Each number is 50 + 15 x the weight over its row's rms, rounded and kept within 0 to 99. Layers, rows and columns count from 0. The size before them is the row's rms in percent of the matrix's.

# layer 9 MLP up, 448x160, rms 0.27, rows 296-325, columns 80-159
114:22 53 71 21 69 45 63 48 63 46 63 47 46 62 49 56 60 53 39 57 37 54 41 18 53 26 67 49 41 61 62 58 27 56 60 54 27 35 70 67 70 46 44 33 48 28 56 51 57 54 50 49 73 44 81 50 31 34 26 45 27 45 37 53 60 52 41 73 38 59 39 52 29 68 42 66 46 53 39 51
102:50 49 47 63 36 64 40 62 66 50 42 35 50 40 42 35 71 38 70 56 44 33 32 54 86 39 33 40 53 60 46 28 71 39 48 57 54 34 64 65 70 53 43 59 60 51 48 44 62 54 39 46 46 45 80 25 45 64 45 66 18 86 59 33 01 40 54 60 37 35 54 37 61 70 34 35 47 53 72 47
102:49 75 29 68 52 48 67 32 56 39 53 44 28 32 68 52 52 17 83 90 54 46 55 28 60 62 45 53 49 45 11 66 54 51 76 69 42 50 59 53 39 58 47 43 49 67 72 41 44 57 44 54 46 59 40 38 91 44 49 56 64 63 51 48 20 49 14 42 85 30 30 63 45 52 62 48 37 40 46 38
105:18 55 48 46 19 29 44 70 39 63 57 42 41 26 66 57 22 30 34 37 46 61 57 63 70 41 46 47 28 64 44 56 34 56 69 40 71 48 31 41 55 34 38 64 53 37 61 42 45 34 67 73 60 74 60 20 31 35 45 23 35 54 38 39 51 47 42 60 49 40 71 40 36 25 62 43 49 43 68 70
129:42 41 56 58 42 53 38 40 31 37 49 60 51 57 46 85 41 72 70 62 62 47 34 54 09 45 59 28 53 46 59 61 50 39 59 37 52 60 49 53 38 50 50 52 27 87 54 39 43 54 89 30 55 54 21 56 85 47 70 63 41 20 37 29 47 32 27 45 53 68 52 49 47 61 39 69 45 40 26 72
104:54 43 69 55 53 69 50 16 41 28 56 45 56 00 28 60 42 57 44 42 60 71 54 52 53 32 34 53 62 48 24 39 70 18 53 68 71 72 69 67 19 58 65 57 50 63 64 47 57 78 60 79 20 65 83 60 77 56 48 72 49 30 30 37 47 42 51 59 57 44 23 56 47 50 36 54 40 42 35 73
097:21 50 11 51 55 57 41 60 63 47 38 35 33 71 53 48 34 29 62 86 60 59 75 60 52 57 53 61 37 63 67 53 29 32 42 67 59 49 29 33 31 40 32 29 64 66 48 48 47 32 52 45 39 52 36 54 83 59 39 56 50 60 28 62 59 67 59 41 38 30 64 55 65 48 64 55 52 39 66 57
091:68 60 36 38 36 30 59 39 83 59 58 67 63 49 41 54 37 25 54 71 31 60 72 49 71 48 33 52 50 48 36 19 36 43 59 43 62 54 48 31 38 46 70 65 33 43 07 42 40 49 55 47 30 64 41 43 33 36 76 47 56 47 35 47 56 35 56 62 61 59 56 41 50 57 83 36 72 30 67 64
109:52 59 55 43 61 76 68 43 65 63 60 38 49 54 58 30 44 51 42 27 50 50 67 43 61 60 59 88 50 37 59 45 71 80 58 50 48 51 57 52 53 13 76 27 42 54 77 11 40 44 56 37 36 40 63 75 58 46 40 66 45 53 58 64 77 45 48 38 63 39 81 55 56 57 26 53 64 51 48 66
100:47 49 43 90 47 39 71 46 59 55 42 38 53 51 55 32 86 52 44 68 23 43 23 46 48 61 63 36 68 38 41 78 55 77 55 38 65 57 67 53 66 65 55 43 53 32 72 99 31 57 36 30 47 35 39 32 51 56 45 40 53 52 56 60 42 48 58 41 82 15 61 26 71 34 40 62 50 47 76 72
100:21 45 50 50 68 38 71 36 31 62 52 51 63 47 61 37 51 60 44 61 74 57 42 59 65 63 25 23 73 28 68 39 52 45 62 28 61 43 60 47 60 47 65 41 42 77 28 88 66 48 49 58 60 45 37 93 38 70 40 25 40 60 41 50 59 37 72 32 49 30 68 55 13 46 42 22 58 70 69 54
096:60 62 67 55 58 50 43 47 84 37 48 64 76 42 43 32 70 60 52 56 28 35 62 50 47 54 46 62 46 44 54 71 43 62 39 72 35 53 62 60 35 48 35 54 48 70 30 59 76 39 54 67 45 44 33 53 65 41 35 58 86 61 56 67 50 52 39 60 27 66 08 49 59 52 54 60 52 47 61 51
110:48 47 58 33 66 38 89 39 57 63 44 53 48 45 69 83 34 31 56 65 65 61 41 45 27 78 15 43 66 34 55 53 37 56 44 73 67 42 54 63 59 51 69 36 77 49 61 45 50 62 58 47 24 68 52 59 69 46 49 57 66 54 39 45 52 15 30 59 34 35 49 48 66 51 50 46 38 64 60 69
095:66 70 54 67 39 58 35 62 50 80 71 42 79 34 21 36 68 49 71 42 37 71 42 37 77 24 62 18 44 36 67 44 46 61 26 48 69 74 51 64 36 47 56 34 58 62 63 70 45 41 64 44 63 50 49 48 45 60 29 53 66 69 48 50 60 34 03 54 58 45 63 39 41 39 47 53 62 42 44 45
093:52 21 49 58 52 58 52 53 21 50 30 29 46 45 48 42 58 65 46 44 56 13 74 41 56 58 48 69 68 30 36 45 56 46 70 60 53 31 22 43 55 48 67 60 29 38 50 54 31 36 48 46 68 47 35 26 50 58 42 59 31 39 57 50 54 70 70 54 77 60 44 35 63 30 52 40 52 57 47 78
100:53 70 71 31 67 37 37 75 32 32 37 53 56 47 51 43 67 60 71 47 40 44 33 33 54 11 61 59 54 40 52 47 40 59 77 35 73 77 57 29 52 41 36 42 53 39 32 40 45 62 31 75 49 37 74 66 50 39 73 63 61 43 57 72 51 62 49 76 76 65 23 40 38 62 62 62 40 45 50 53
114:54 56 49 65 52 58 59 53 52 66 59 64 25 39 35 57 75 71 61 46 57 78 73 52 26 65 32 46 94 65 76 50 58 39 80 22 51 64 32 30 34 70 70 56 42 44 60 63 53 46 66 35 31 48 49 27 28 36 38 77 40 76 46 53 36 56 65 50 74 62 44 64 61 59 36 48 39 64 55 66
104:76 73 50 54 66 65 61 71 41 47 48 56 59 55 41 58 75 62 27 45 40 61 50 38 40 53 63 57 53 46 47 58 27 48 56 74 45 44 47 26 81 52 58 56 53 50 27 25 67 59 29 77 49 47 40 56 41 34 59 44 79 56 24 55 53 45 50 77 46 88 47 53 48 54 55 68 39 34 54 36
107:40 39 26 34 43 45 44 50 62 50 50 56 44 19 60 63 51 50 21 27 54 48 64 42 40 49 25 60 59 13 67 72 57 25 50 48 19 50 39 55 33 45 34 74 53 40 41 51 36 30 38 80 50 52 63 68 54 56 48 44 36 39 29 67 45 46 27 23 48 62 48 96 13 43 59 49 54 33 50 42
111:46 39 61 83 51 32 53 37 42 30 66 38 64 73 54 57 50 51 63 73 31 40 87 37 34 54 45 49 45 60 61 57 62 52 65 60 27 56 53 54 88 45 69 44 57 56 53 48 39 41 48 50 48 80 51 36 28 44 75 32 48 46 50 38 37 62 46 58 48 57 49 37 51 51 57 62 47 40 68 70
088:77 56 56 71 38 46 60 57 44 47 56 62 41 18 73 39 31 59 42 48 44 52 49 29 38 10 53 70 66 48 68 44 72 73 67 50 61 65 56 99 25 70 26 63 49 44 63 46 68 39 56 49 44 66 65 53 60 32 37 51 29 54 38 55 73 59 55 64 59 65 99 70 49 55 66 18 45 53 31 66
107:74 42 52 39 63 53 67 64 26 27 65 46 71 60 41 75 16 47 59 53 25 36 28 54 44 14 44 55 55 71 43 66 41 48 66 50 50 30 54 29 56 36 49 60 73 61 09 56 60 56 37 47 41 50 72 36 48 45 52 45 43 48 41 47 65 42 18 61 47 22 74 45 60 53 32 37 44 39 56 43
097:49 48 75 52 57 25 70 39 44 68 77 57 52 63 32 53 55 37 37 18 24 56 30 63 56 68 28 48 36 65 47 67 69 57 67 53 73 63 33 64 53 80 44 50 49 37 60 58 52 37 57 15 76 61 63 64 51 64 53 36 50 40 39 38 34 21 44 71 64 63 49 59 37 59 54 55 76 46 59 74
116:52 60 63 48 58 49 37 74 55 64 32 30 33 62 42 60 53 33 83 54 34 51 52 49 54 28 42 32 49 66 71 45 34 88 41 58 47 38 44 44 71 60 47 40 28 61 46 63 40 52 67 58 55 23 42 50 63 61 20 44 53 67 52 48 59 72 64 47 67 22 47 82 56 40 41 34 33 67 47 41
101:83 57 48 56 72 61 44 50 59 70 52 63 97 65 24 68 69 51 81 31 56 39 75 71 43 70 44 42 78 57 35 35 60 58 69 53 40 70 52 51 77 44 56 69 20 43 63 39 55 25 49 49 50 42 52 54 54 40 35 34 43 40 27 46 34 49 49 76 28 58 40 36 58 60 42 24 49 52 74 69
101:25 65 51 56 45 75 49 18 64 31 60 76 52 46 55 42 08 64 64 75 44 39 48 47 59 57 57 34 36 52 61 34 73 47 40 47 51 58 37 27 57 58 52 55 32 30 38 56 41 40 72 43 50 54 64 72 50 33 32 72 23 35 66 53 64 40 33 51 53 49 63 80 59 51 51 45 65 29 49 51
098:45 62 47 81 35 47 59 46 41 61 27 43 55 31 73 48 42 63 42 47 74 61 42 64 38 46 36 44 90 36 52 41 38 58 54 61 37 57 53 45 48 24 48 53 79 34 47 34 48 50 60 55 65 19 30 47 53 25 42 58 56 66 37 37 56 11 37 43 39 55 47 64 62 36 70 57 66 36 41 18
098:42 29 35 53 34 36 62 46 47 45 57 47 79 55 70 58 43 03 66 42 57 77 40 52 69 38 44 42 35 01 42 26 79 50 54 53 60 34 60 77 56 59 33 64 70 65 30 67 30 29 48 35 45 36 47 47 67 63 36 62 70 60 55 63 33 51 45 30 42 51 46 59 39 37 57 67 60 48 51 61
100:62 59 48 54 47 41 37 52 47 74 50 39 55 54 51 46 62 59 58 61 51 57 52 43 74 12 31 70 42 55 52 49 28 32 20 67 47 44 53 51 59 25 44 59 63 36 72 66 71 69 52 38 66 42 23 39 58 62 57 65 31 41 36 66 41 49 57 58 33 57 41 36 88 39 49 52 40 46 80 40
104:29 52 70 68 55 53 69 62 68 56 54 44 58 34 67 15 29 83 48 53 56 26 58 43 83 45 22 40 39 66 65 50 69 55 40 63 69 59 78 32 74 58 59 46 45 34 58 20 26 45 69 48 37 54 27 41 59 64 53 70 40 59 61 51 29 49 57 41 50 77 22 65 32 48 50 41 44 32 28 34
# layer 9 MLP down (transposed), 448x160, rms 0.153, rows 296-324, columns 80-159
114:41 53 30 73 49 44 43 33 43 48 78 35 30 47 44 59 68 38 54 48 49 38 76 25 49 71 49 30 55 76 72 41 62 68 40 55 61 46 74 46 52 21 53 53 56 58 56 56 40 65 63 51 39 31 36 35 52 35 59 32 40 26 32 37 40 59 82 64 52 28 58 66 55 36 44 70 35 85 29 46
102:27 51 51 56 71 42 57 40 46 54 64 52 48 40 31 56 52 36 52 73 38 37 42 77 53 54 32 23 73 53 69 38 38 48 23 58 55 28 59 60 68 36 54 78 61 30 62 35 51 77 42 36 44 56 79 51 44 56 66 82 39 34 44 60 46 67 39 42 64 49 35 25 65 55 14 58 76 69 50 39
101:61 84 50 51 56 49 19 65 91 34 37 53 58 56 31 74 69 48 43 27 71 23 57 25 25 58 40 49 33 63 40 27 60 72 56 44 57 63 67 57 40 34 59 46 74 52 41 39 65 48 57 54 75 71 62 37 56 56 79 60 57 58 43 60 27 32 80 44 61 72 42 56 40 65 65 55 42 60 75 46
102:51 46 52 38 34 41 63 36 50 47 62 48 34 62 73 61 50 32 74 62 41 55 38 61 50 55 52 49 36 50 59 32 30 03 22 38 69 43 56 48 38 46 34 30 28 62 47 41 44 51 63 33 62 88 36 49 40 32 39 52 46 45 46 62 61 31 70 50 59 62 61 31 56 57 58 40 39 65 61 47
121:52 53 17 75 46 39 44 52 56 63 49 37 53 47 45 31 53 68 60 67 42 48 40 62 58 61 38 55 53 49 48 68 57 42 68 45 45 64 43 71 75 58 47 81 88 60 62 56 51 27 83 44 49 47 43 51 44 37 52 82 55 63 57 42 52 61 33 57 50 47 45 66 43 55 15 69 61 67 51 59
100:38 47 41 63 43 66 25 52 43 39 54 76 41 20 24 63 64 51 43 34 57 50 53 60 47 45 44 46 61 52 36 37 42 18 46 54 56 43 57 54 24 54 39 96 28 54 39 32 44 68 34 56 37 61 47 65 37 58 74 69 45 35 32 55 41 52 47 66 50 63 28 66 78 46 42 64 45 74 53 52
094:35 35 40 66 77 30 26 68 42 26 64 43 41 48 45 32 44 39 59 66 38 65 50 38 38 55 52 49 59 34 45 40 51 53 53 61 57 46 22 59 63 51 36 72 25 46 51 59 58 43 37 40 46 60 61 57 49 33 09 34 41 69 79 44 49 46 30 61 59 49 74 76 52 68 67 48 83 52 68 42
091:56 54 60 47 44 54 38 46 29 61 67 46 48 24 34 51 57 58 60 06 61 68 74 32 30 63 47 31 46 49 81 64 60 63 35 27 41 78 57 48 52 61 66 44 56 53 56 61 69 75 59 37 65 50 50 48 63 09 42 60 50 55 52 55 63 52 49 57 52 76 33 59 45 66 40 47 53 59 58 64
109:34 71 48 58 69 43 51 52 28 13 53 39 76 32 21 46 62 47 47 64 57 47 59 51 77 31 30 67 39 32 40 37 31 23 49 26 29 45 55 54 41 32 52 39 63 39 68 58 58 54 47 43 50 58 37 84 60 50 38 43 86 68 51 70 68 53 31 35 56 50 76 62 64 36 55 71 79 48 49 27
100:60 46 67 43 68 53 36 38 61 42 75 52 40 45 82 37 43 57 44 28 52 60 66 65 41 61 42 40 59 68 43 85 26 38 51 47 32 66 25 59 63 42 40 61 45 58 49 64 78 52 50 50 42 37 55 69 65 06 32 49 42 39 39 06 36 84 72 63 41 83 42 41 43 48 42 63 25 65 58 38
096:49 39 45 63 40 36 76 59 40 43 54 25 53 83 44 35 81 31 43 44 57 69 38 80 56 38 16 23 53 65 60 47 40 70 37 52 60 29 69 43 59 47 44 46 18 42 69 28 57 51 53 33 27 48 23 38 44 37 56 45 45 46 50 51 68 02 52 64 38 58 37 21 51 30 65 50 57 47 12 53
093:31 34 31 48 38 55 60 64 74 41 55 44 33 40 28 48 48 55 76 41 68 80 57 42 44 45 42 23 59 65 43 49 50 34 33 55 37 38 49 49 59 58 72 46 32 62 57 38 55 49 32 64 35 33 62 36 42 50 71 39 48 60 65 74 64 61 65 43 49 40 55 70 49 42 42 66 78 50 72 44
098:51 58 43 59 42 21 58 55 62 90 35 36 51 35 55 43 73 59 37 63 53 66 36 37 41 54 54 71 67 46 43 52 48 53 49 29 47 56 57 32 43 48 60 51 45 18 29 51 27 54 58 53 61 39 60 62 39 47 56 74 60 34 30 60 59 69 29 76 29 65 40 33 48 51 28 75 62 32 24 52
094:45 67 55 63 52 32 72 21 79 61 38 46 44 46 61 71 29 33 35 32 50 39 64 46 40 60 41 40 69 46 49 48 66 43 52 63 29 46 41 41 91 60 63 33 34 59 36 41 77 50 28 77 49 77 52 42 20 46 22 28 30 30 39 36 73 49 49 50 55 49 38 52 54 31 20 58 65 46 64 40
096:32 54 70 42 43 70 37 25 62 55 39 51 61 59 67 13 54 77 46 43 72 90 53 53 70 69 61 43 55 43 71 19 14 46 30 38 34 50 45 27 54 50 47 28 66 42 40 39 21 39 64 60 27 43 41 34 34 72 31 62 46 48 65 29 22 40 43 46 46 20 66 52 47 47 26 71 49 39 50 53
099:41 53 62 41 65 35 56 41 56 28 40 56 28 63 61 49 65 55 67 63 55 59 61 39 60 41 69 68 56 57 39 65 46 51 58 30 37 53 43 62 46 54 67 68 59 28 58 58 40 33 64 55 41 46 76 48 42 79 62 76 65 75 64 68 65 37 29 55 50 47 28 58 77 27 73 63 71 28 62 51
109:63 66 51 51 46 35 45 44 69 33 39 45 47 44 27 59 46 77 41 69 61 44 68 81 23 45 57 50 31 36 76 69 43 30 59 34 12 47 31 33 36 44 45 36 49 61 67 47 28 22 39 54 44 20 64 62 59 39 17 57 27 53 48 29 68 38 60 59 42 76 38 60 36 57 14 41 67 43 50 45
101:51 33 39 41 60 75 23 62 48 33 62 37 56 36 51 53 40 51 43 35 61 61 49 63 46 54 51 44 60 57 60 46 61 51 61 58 41 67 68 36 44 63 49 48 47 59 46 25 71 51 27 44 41 54 64 48 35 53 32 41 57 65 42 45 92 78 65 39 51 58 63 66 66 38 51 75 48 54 65 33
103:29 57 63 45 66 77 63 45 27 54 59 77 41 44 55 44 12 50 83 48 37 52 53 61 76 66 28 59 49 52 62 38 59 42 37 42 53 44 59 55 36 27 50 32 30 54 50 43 49 42 45 59 47 99 43 34 70 46 39 48 67 55 67 30 30 50 52 43 33 65 32 37 36 52 46 81 22 37 32 49
108:22 58 45 68 49 62 57 76 49 30 76 44 55 47 55 50 63 50 51 36 24 19 49 31 30 60 40 40 53 55 60 53 37 39 78 65 59 69 67 46 57 91 45 69 45 47 75 80 60 46 50 42 55 41 62 37 61 32 62 69 40 62 22 51 62 47 54 38 23 19 58 73 50 29 75 64 37 57 54 71
096:37 51 48 44 62 56 19 70 50 46 62 52 34 68 42 67 69 58 62 41 50 58 51 85 49 46 47 56 26 41 50 57 63 58 49 52 70 44 50 25 61 33 59 25 55 47 46 44 32 67 41 27 38 29 53 43 80 57 59 61 66 46 46 51 40 35 51 57 40 56 44 73 63 33 50 57 47 30 59 30
110:64 46 30 44 28 54 47 63 46 37 22 70 21 48 45 52 50 46 54 43 45 37 71 48 47 35 62 28 47 77 39 64 41 46 74 78 62 57 54 62 36 49 47 19 35 67 35 36 40 55 58 66 75 37 46 57 26 50 68 28 82 41 51 51 57 57 54 59 26 28 52 53 44 49 40 35 60 22 22 62
101:29 56 39 48 70 68 38 39 52 37 54 34 55 58 48 42 44 45 57 48 55 24 54 23 26 76 56 34 53 69 51 42 61 62 53 61 70 45 66 41 36 48 54 25 62 49 14 51 45 60 70 46 61 72 61 49 23 29 57 54 33 53 39 11 49 62 43 52 39 51 40 34 58 44 64 38 61 36 54 55
112:49 50 71 33 32 66 62 34 54 56 24 00 53 54 18 38 26 40 62 51 51 77 68 58 40 43 49 58 47 26 46 17 64 77 58 63 59 56 72 42 59 86 49 45 53 39 47 51 61 55 33 48 78 34 77 62 56 48 52 53 77 56 34 49 33 33 45 48 49 37 47 25 73 23 50 55 49 46 46 60
099:53 60 50 64 82 70 59 67 43 53 65 64 55 63 51 70 70 41 73 55 41 48 64 50 39 57 28 40 75 53 34 58 50 42 45 44 52 22 48 22 68 58 55 55 59 59 47 50 28 55 54 51 41 57 55 23 50 70 47 43 35 80 19 67 28 60 41 65 40 30 38 40 32 66 55 75 25 70 37 89
099:49 45 65 36 54 71 34 36 54 33 26 60 53 42 31 56 57 66 70 68 31 56 24 54 52 80 49 36 36 51 33 33 43 53 14 86 51 33 18 82 48 55 54 58 35 42 25 34 43 44 58 49 50 52 22 85 47 35 45 42 26 61 76 28 35 49 65 52 41 68 52 62 54 44 43 31 46 22 53 12
101:62 41 70 58 18 57 67 27 50 50 23 62 60 35 55 46 41 65 64 67 42 51 15 45 56 45 47 66 43 57 42 47 35 58 31 35 52 65 65 51 56 33 33 53 75 57 37 60 35 36 52 25 51 63 52 29 61 34 53 38 72 49 44 67 52 34 52 51 36 59 37 59 55 60 36 42 49 52 53 60
104:49 45 67 64 41 86 27 47 69 66 68 17 62 60 61 72 21 50 54 52 46 63 13 16 51 43 46 55 59 58 53 67 56 55 50 51 79 36 72 54 51 49 50 61 58 53 56 38 49 50 30 47 42 36 31 36 24 73 43 61 43 64 35 64 57 63 72 44 67 69 62 60 49 45 47 53 64 63 68 40
099:53 47 51 57 36 71 65 39 62 11 48 41 54 45 56 58 26 54 49 42 57 75 53 87 48 43 56 56 40 78 46 37 54 27 58 47 67 54 34 59 40 44 74 64 34 49 56 39 53 32 42 46 50 41 51 47 48 50 48 35 52 62 59 49 58 32 45 74 42 47 64 46 59 10 44 42 38 53 81 52
# layer 9 MLP gate, 448x160, rms 0.24, rows 297-325, columns 80-159
096:34 43 51 27 41 33 35 56 39 49 62 59 38 33 70 25 56 60 34 46 35 55 53 42 35 29 55 40 41 44 33 71 21 51 49 43 51 56 64 53 63 46 48 48 34 50 46 60 70 48 45 46 72 45 43 43 34 40 49 91 54 70 61 35 54 59 42 48 44 15 37 57 48 46 40 74 30 44 54 50
097:40 58 52 45 49 59 62 26 22 43 31 35 51 52 44 45 23 48 51 64 70 45 43 51 49 43 32 38 46 49 34 32 47 53 49 35 35 52 42 16 28 44 54 44 61 41 34 42 29 48 29 23 59 60 45 71 51 35 62 69 52 56 36 32 26 61 62 58 50 52 65 51 70 86 54 44 33 46 33 56
110:44 63 55 48 61 39 79 47 46 37 38 39 58 49 51 46 38 37 53 33 84 74 44 37 55 33 71 34 63 15 54 54 61 43 69 52 57 42 43 64 45 70 66 59 64 50 80 34 67 43 39 46 66 68 53 39 52 43 45 36 79 87 52 50 62 49 25 32 30 39 61 70 23 56 31 39 29 06 40 50
103:51 45 38 52 46 41 49 80 44 41 46 67 59 61 52 39 61 39 65 53 60 34 69 57 17 37 60 22 53 68 54 34 41 35 49 73 38 57 68 47 52 50 58 45 64 40 48 57 34 67 73 55 54 20 09 58 64 44 44 75 64 64 56 56 55 49 48 49 47 69 22 71 32 65 37 58 18 29 41 61
109:58 67 79 76 49 49 32 55 43 81 03 48 55 47 47 35 31 54 48 27 30 86 36 40 57 53 54 48 41 38 57 50 56 55 69 34 84 20 41 26 39 42 34 44 41 56 53 51 49 47 56 32 69 29 54 70 55 60 50 37 40 63 46 64 41 56 36 53 42 42 49 63 46 69 65 54 52 16 78 70
092:50 30 44 32 52 72 50 61 27 49 56 46 39 67 11 58 17 32 48 41 46 38 62 58 20 25 66 44 30 28 41 44 42 73 51 56 49 75 45 54 49 52 37 44 55 69 71 47 33 28 49 66 48 48 36 47 60 54 67 70 37 47 60 63 68 26 68 57 33 65 61 48 49 33 52 48 75 63 63 64
094:21 25 28 47 67 44 52 25 66 55 65 61 50 30 24 59 61 40 27 73 46 61 64 52 51 20 45 39 76 71 33 79 59 49 64 65 46 44 52 20 69 60 49 52 51 37 57 57 53 42 29 50 42 55 55 59 44 75 51 49 71 49 54 53 72 86 44 59 54 46 72 54 73 48 73 54 45 43 42 36
093:43 70 49 60 38 30 59 36 39 28 27 48 31 51 53 29 46 42 40 14 47 77 30 41 35 72 60 48 52 55 42 41 61 50 70 27 43 41 30 50 75 20 65 36 59 31 53 29 71 81 35 22 61 53 34 31 33 51 64 27 52 61 60 40 43 62 65 44 60 55 54 38 51 47 45 54 78 65 51 26
105:77 51 67 39 30 45 45 36 58 54 35 39 32 49 46 46 41 29 53 52 42 42 18 31 34 63 66 24 40 36 36 40 69 52 50 59 45 49 42 26 52 74 41 61 41 52 44 96 59 74 66 36 53 38 43 66 63 57 43 51 74 50 52 35 56 60 67 62 71 43 42 34 44 60 17 52 42 42 33 45
096:82 53 59 55 59 42 37 62 43 37 25 71 51 63 25 40 54 47 65 53 59 46 53 51 56 31 51 49 54 35 77 39 29 58 52 54 70 36 46 53 80 42 64 43 65 35 52 34 37 52 43 50 59 34 45 20 60 79 51 77 82 54 82 46 52 44 40 52 73 49 39 50 62 58 67 53 54 45 54 67
098:64 57 53 55 42 57 63 71 33 46 37 49 49 65 31 75 41 47 54 35 44 56 77 36 50 62 57 65 35 87 44 73 38 71 40 39 24 41 24 53 69 40 41 29 50 55 55 46 35 25 25 53 72 57 44 47 39 57 54 49 60 50 83 90 59 67 64 52 73 33 49 50 32 42 45 55 56 69 36 45
100:48 56 67 48 69 50 59 83 50 67 39 46 47 53 37 60 58 40 50 72 58 40 51 58 54 58 37 69 50 48 59 43 30 61 55 75 56 34 38 38 52 35 63 45 31 67 44 18 68 74 58 46 52 67 33 64 58 64 54 17 54 60 86 65 68 46 28 48 60 49 39 24 70 72 38 63 51 52 27 76
102:59 39 63 44 41 55 45 36 41 19 68 49 60 59 46 45 70 40 49 33 55 50 61 43 52 72 39 36 60 66 47 42 41 43 79 65 17 69 22 49 81 44 80 60 58 40 51 45 40 46 48 63 83 49 48 66 78 56 55 46 33 37 72 71 47 37 63 69 55 32 30 61 66 54 64 31 44 35 48 58
098:24 68 35 67 31 60 51 52 63 42 22 38 61 43 55 46 22 87 42 26 57 82 66 54 39 66 50 75 46 59 32 60 58 34 67 40 53 67 71 33 71 52 44 70 62 62 67 68 42 43 57 29 39 39 35 42 53 46 48 54 34 45 60 67 48 49 60 58 56 42 67 45 70 32 51 40 48 28 64 69
098:24 40 42 47 59 35 32 44 49 68 32 64 28 69 77 47 65 54 50 41 90 63 33 32 54 29 45 17 68 66 00 29 71 49 54 52 20 63 39 60 49 75 27 38 47 41 43 64 47 51 43 44 24 54 38 59 59 47 25 39 52 40 62 42 40 44 54 54 43 51 51 40 56 62 56 33 50 42 97 31
101:57 60 45 32 54 40 21 48 49 63 08 63 32 63 74 45 30 35 68 55 49 61 31 64 70 87 68 44 69 58 46 61 53 63 43 69 63 34 41 53 40 66 83 72 42 75 59 72 47 48 52 53 28 29 54 51 59 51 41 47 37 62 70 64 43 48 52 25 40 52 32 53 56 64 42 31 50 35 57 39
104:66 55 35 40 31 42 36 60 44 44 44 63 38 64 30 40 78 63 30 36 19 48 66 58 65 37 45 10 25 48 83 25 44 38 58 32 45 42 43 35 63 63 43 53 75 22 44 50 56 43 61 52 60 79 55 62 43 58 49 75 51 58 27 75 49 76 18 60 56 26 64 35 28 45 53 65 36 31 38 40
107:70 42 58 53 48 51 13 66 54 55 60 78 58 26 46 62 42 59 53 59 37 61 53 58 69 54 51 39 64 42 57 48 45 58 40 29 45 31 35 21 50 60 61 51 68 18 77 40 52 66 62 29 33 26 57 31 67 57 36 48 68 46 49 37 40 50 48 40 34 59 55 46 52 45 58 50 51 25 50 46
107:36 27 32 24 75 56 51 36 38 62 41 60 45 42 42 51 69 54 61 40 54 34 68 29 76 55 50 61 40 32 39 42 65 52 57 48 36 37 44 29 52 71 41 55 73 45 38 61 56 48 51 22 49 40 65 58 66 38 21 43 55 28 36 33 61 66 32 61 85 29 53 62 58 43 19 55 58 40 23 60
073:55 60 62 29 60 51 46 42 42 48 53 47 33 29 38 37 44 32 61 61 35 46 72 43 29 38 50 76 54 40 64 47 61 70 57 55 49 51 59 61 26 71 51 95 20 58 31 64 73 49 79 63 44 39 58 53 46 73 40 38 39 31 52 38 39 66 53 61 11 37 77 32 37 53 77 37 58 53 37 22
098:73 59 73 70 46 41 51 69 59 60 35 70 59 54 84 32 62 40 27 46 88 27 48 27 37 67 55 57 43 61 68 28 51 44 84 66 58 51 71 49 72 41 47 28 44 45 78 42 56 61 66 42 46 38 53 46 76 62 44 46 25 40 74 40 55 50 71 51 60 51 42 52 49 52 33 41 24 56 74 42
099:67 53 39 53 61 81 44 67 49 29 56 56 41 49 78 58 47 68 34 35 37 51 60 62 46 52 59 23 32 48 31 26 58 73 56 68 65 36 61 72 55 59 56 56 54 62 50 40 51 57 38 46 34 45 43 60 72 61 32 58 51 57 72 61 51 57 78 59 62 40 84 69 32 48 65 66 57 60 50 46
095:21 63 83 55 64 48 49 56 46 48 37 64 65 66 63 63 47 22 56 37 40 32 45 62 74 66 40 42 36 57 39 45 56 53 59 49 66 72 26 43 39 70 33 47 42 57 61 38 57 29 56 48 51 43 52 75 59 39 59 45 54 74 37 30 57 61 53 56 46 49 46 33 65 50 67 42 59 46 52 33
104:35 62 11 25 63 49 84 44 23 73 52 56 43 61 36 40 61 50 35 34 45 36 33 52 53 40 66 68 36 22 34 48 64 65 51 65 65 45 49 54 13 07 43 59 60 86 32 22 53 27 75 30 53 41 52 41 43 66 56 41 70 55 38 69 61 31 61 71 35 57 52 39 52 47 54 46 48 29 10 46
098:50 48 79 25 58 74 63 53 24 28 63 81 67 38 40 49 58 59 75 57 56 80 56 42 56 50 62 46 45 25 65 54 58 54 41 35 54 60 44 53 56 94 37 78 36 60 41 48 69 73 60 20 57 56 41 58 40 37 39 51 51 48 68 66 67 45 30 87 42 52 55 77 49 70 52 32 56 12 43 61
099:31 43 17 47 55 68 53 40 41 47 54 64 29 58 64 17 68 55 54 31 24 27 59 44 45 60 27 19 34 84 63 65 54 47 68 72 52 49 36 37 47 46 69 53 60 65 55 32 40 58 49 88 59 93 34 51 66 52 43 32 64 41 55 50 58 71 31 31 48 84 55 58 21 49 44 67 88 68 59 58
099:36 48 54 44 38 52 52 71 43 38 57 50 37 54 56 51 63 31 38 26 31 49 51 42 27 44 50 34 52 43 44 53 54 36 65 50 46 53 96 25 77 48 76 56 36 47 68 79 78 54 66 55 69 71 52 40 71 19 57 36 46 59 56 50 58 55 37 61 75 35 90 52 78 52 62 62 61 33 71 32
104:39 62 51 77 58 52 45 62 57 58 48 56 67 59 59 48 23 69 60 58 36 34 38 46 63 21 40 65 31 39 53 67 41 41 34 66 56 42 55 51 79 62 53 62 28 29 91 49 74 54 41 30 54 28 45 25 62 58 45 58 19 54 38 53 64 53 46 43 50 47 59 22 82 30 43 36 60 39 55 50
103:55 54 28 59 42 51 60 29 32 46 28 66 56 40 28 58 56 55 48 25 53 76 35 42 59 73 37 73 58 55 44 52 34 49 51 69 31 39 61 68 35 65 77 53 59 51 58 71 42 92 45 73 58 47 61 74 61 62 10 29 23 18 50 40 62 41 53 22 53 37 95 45 52 67 27 32 74 53 32 71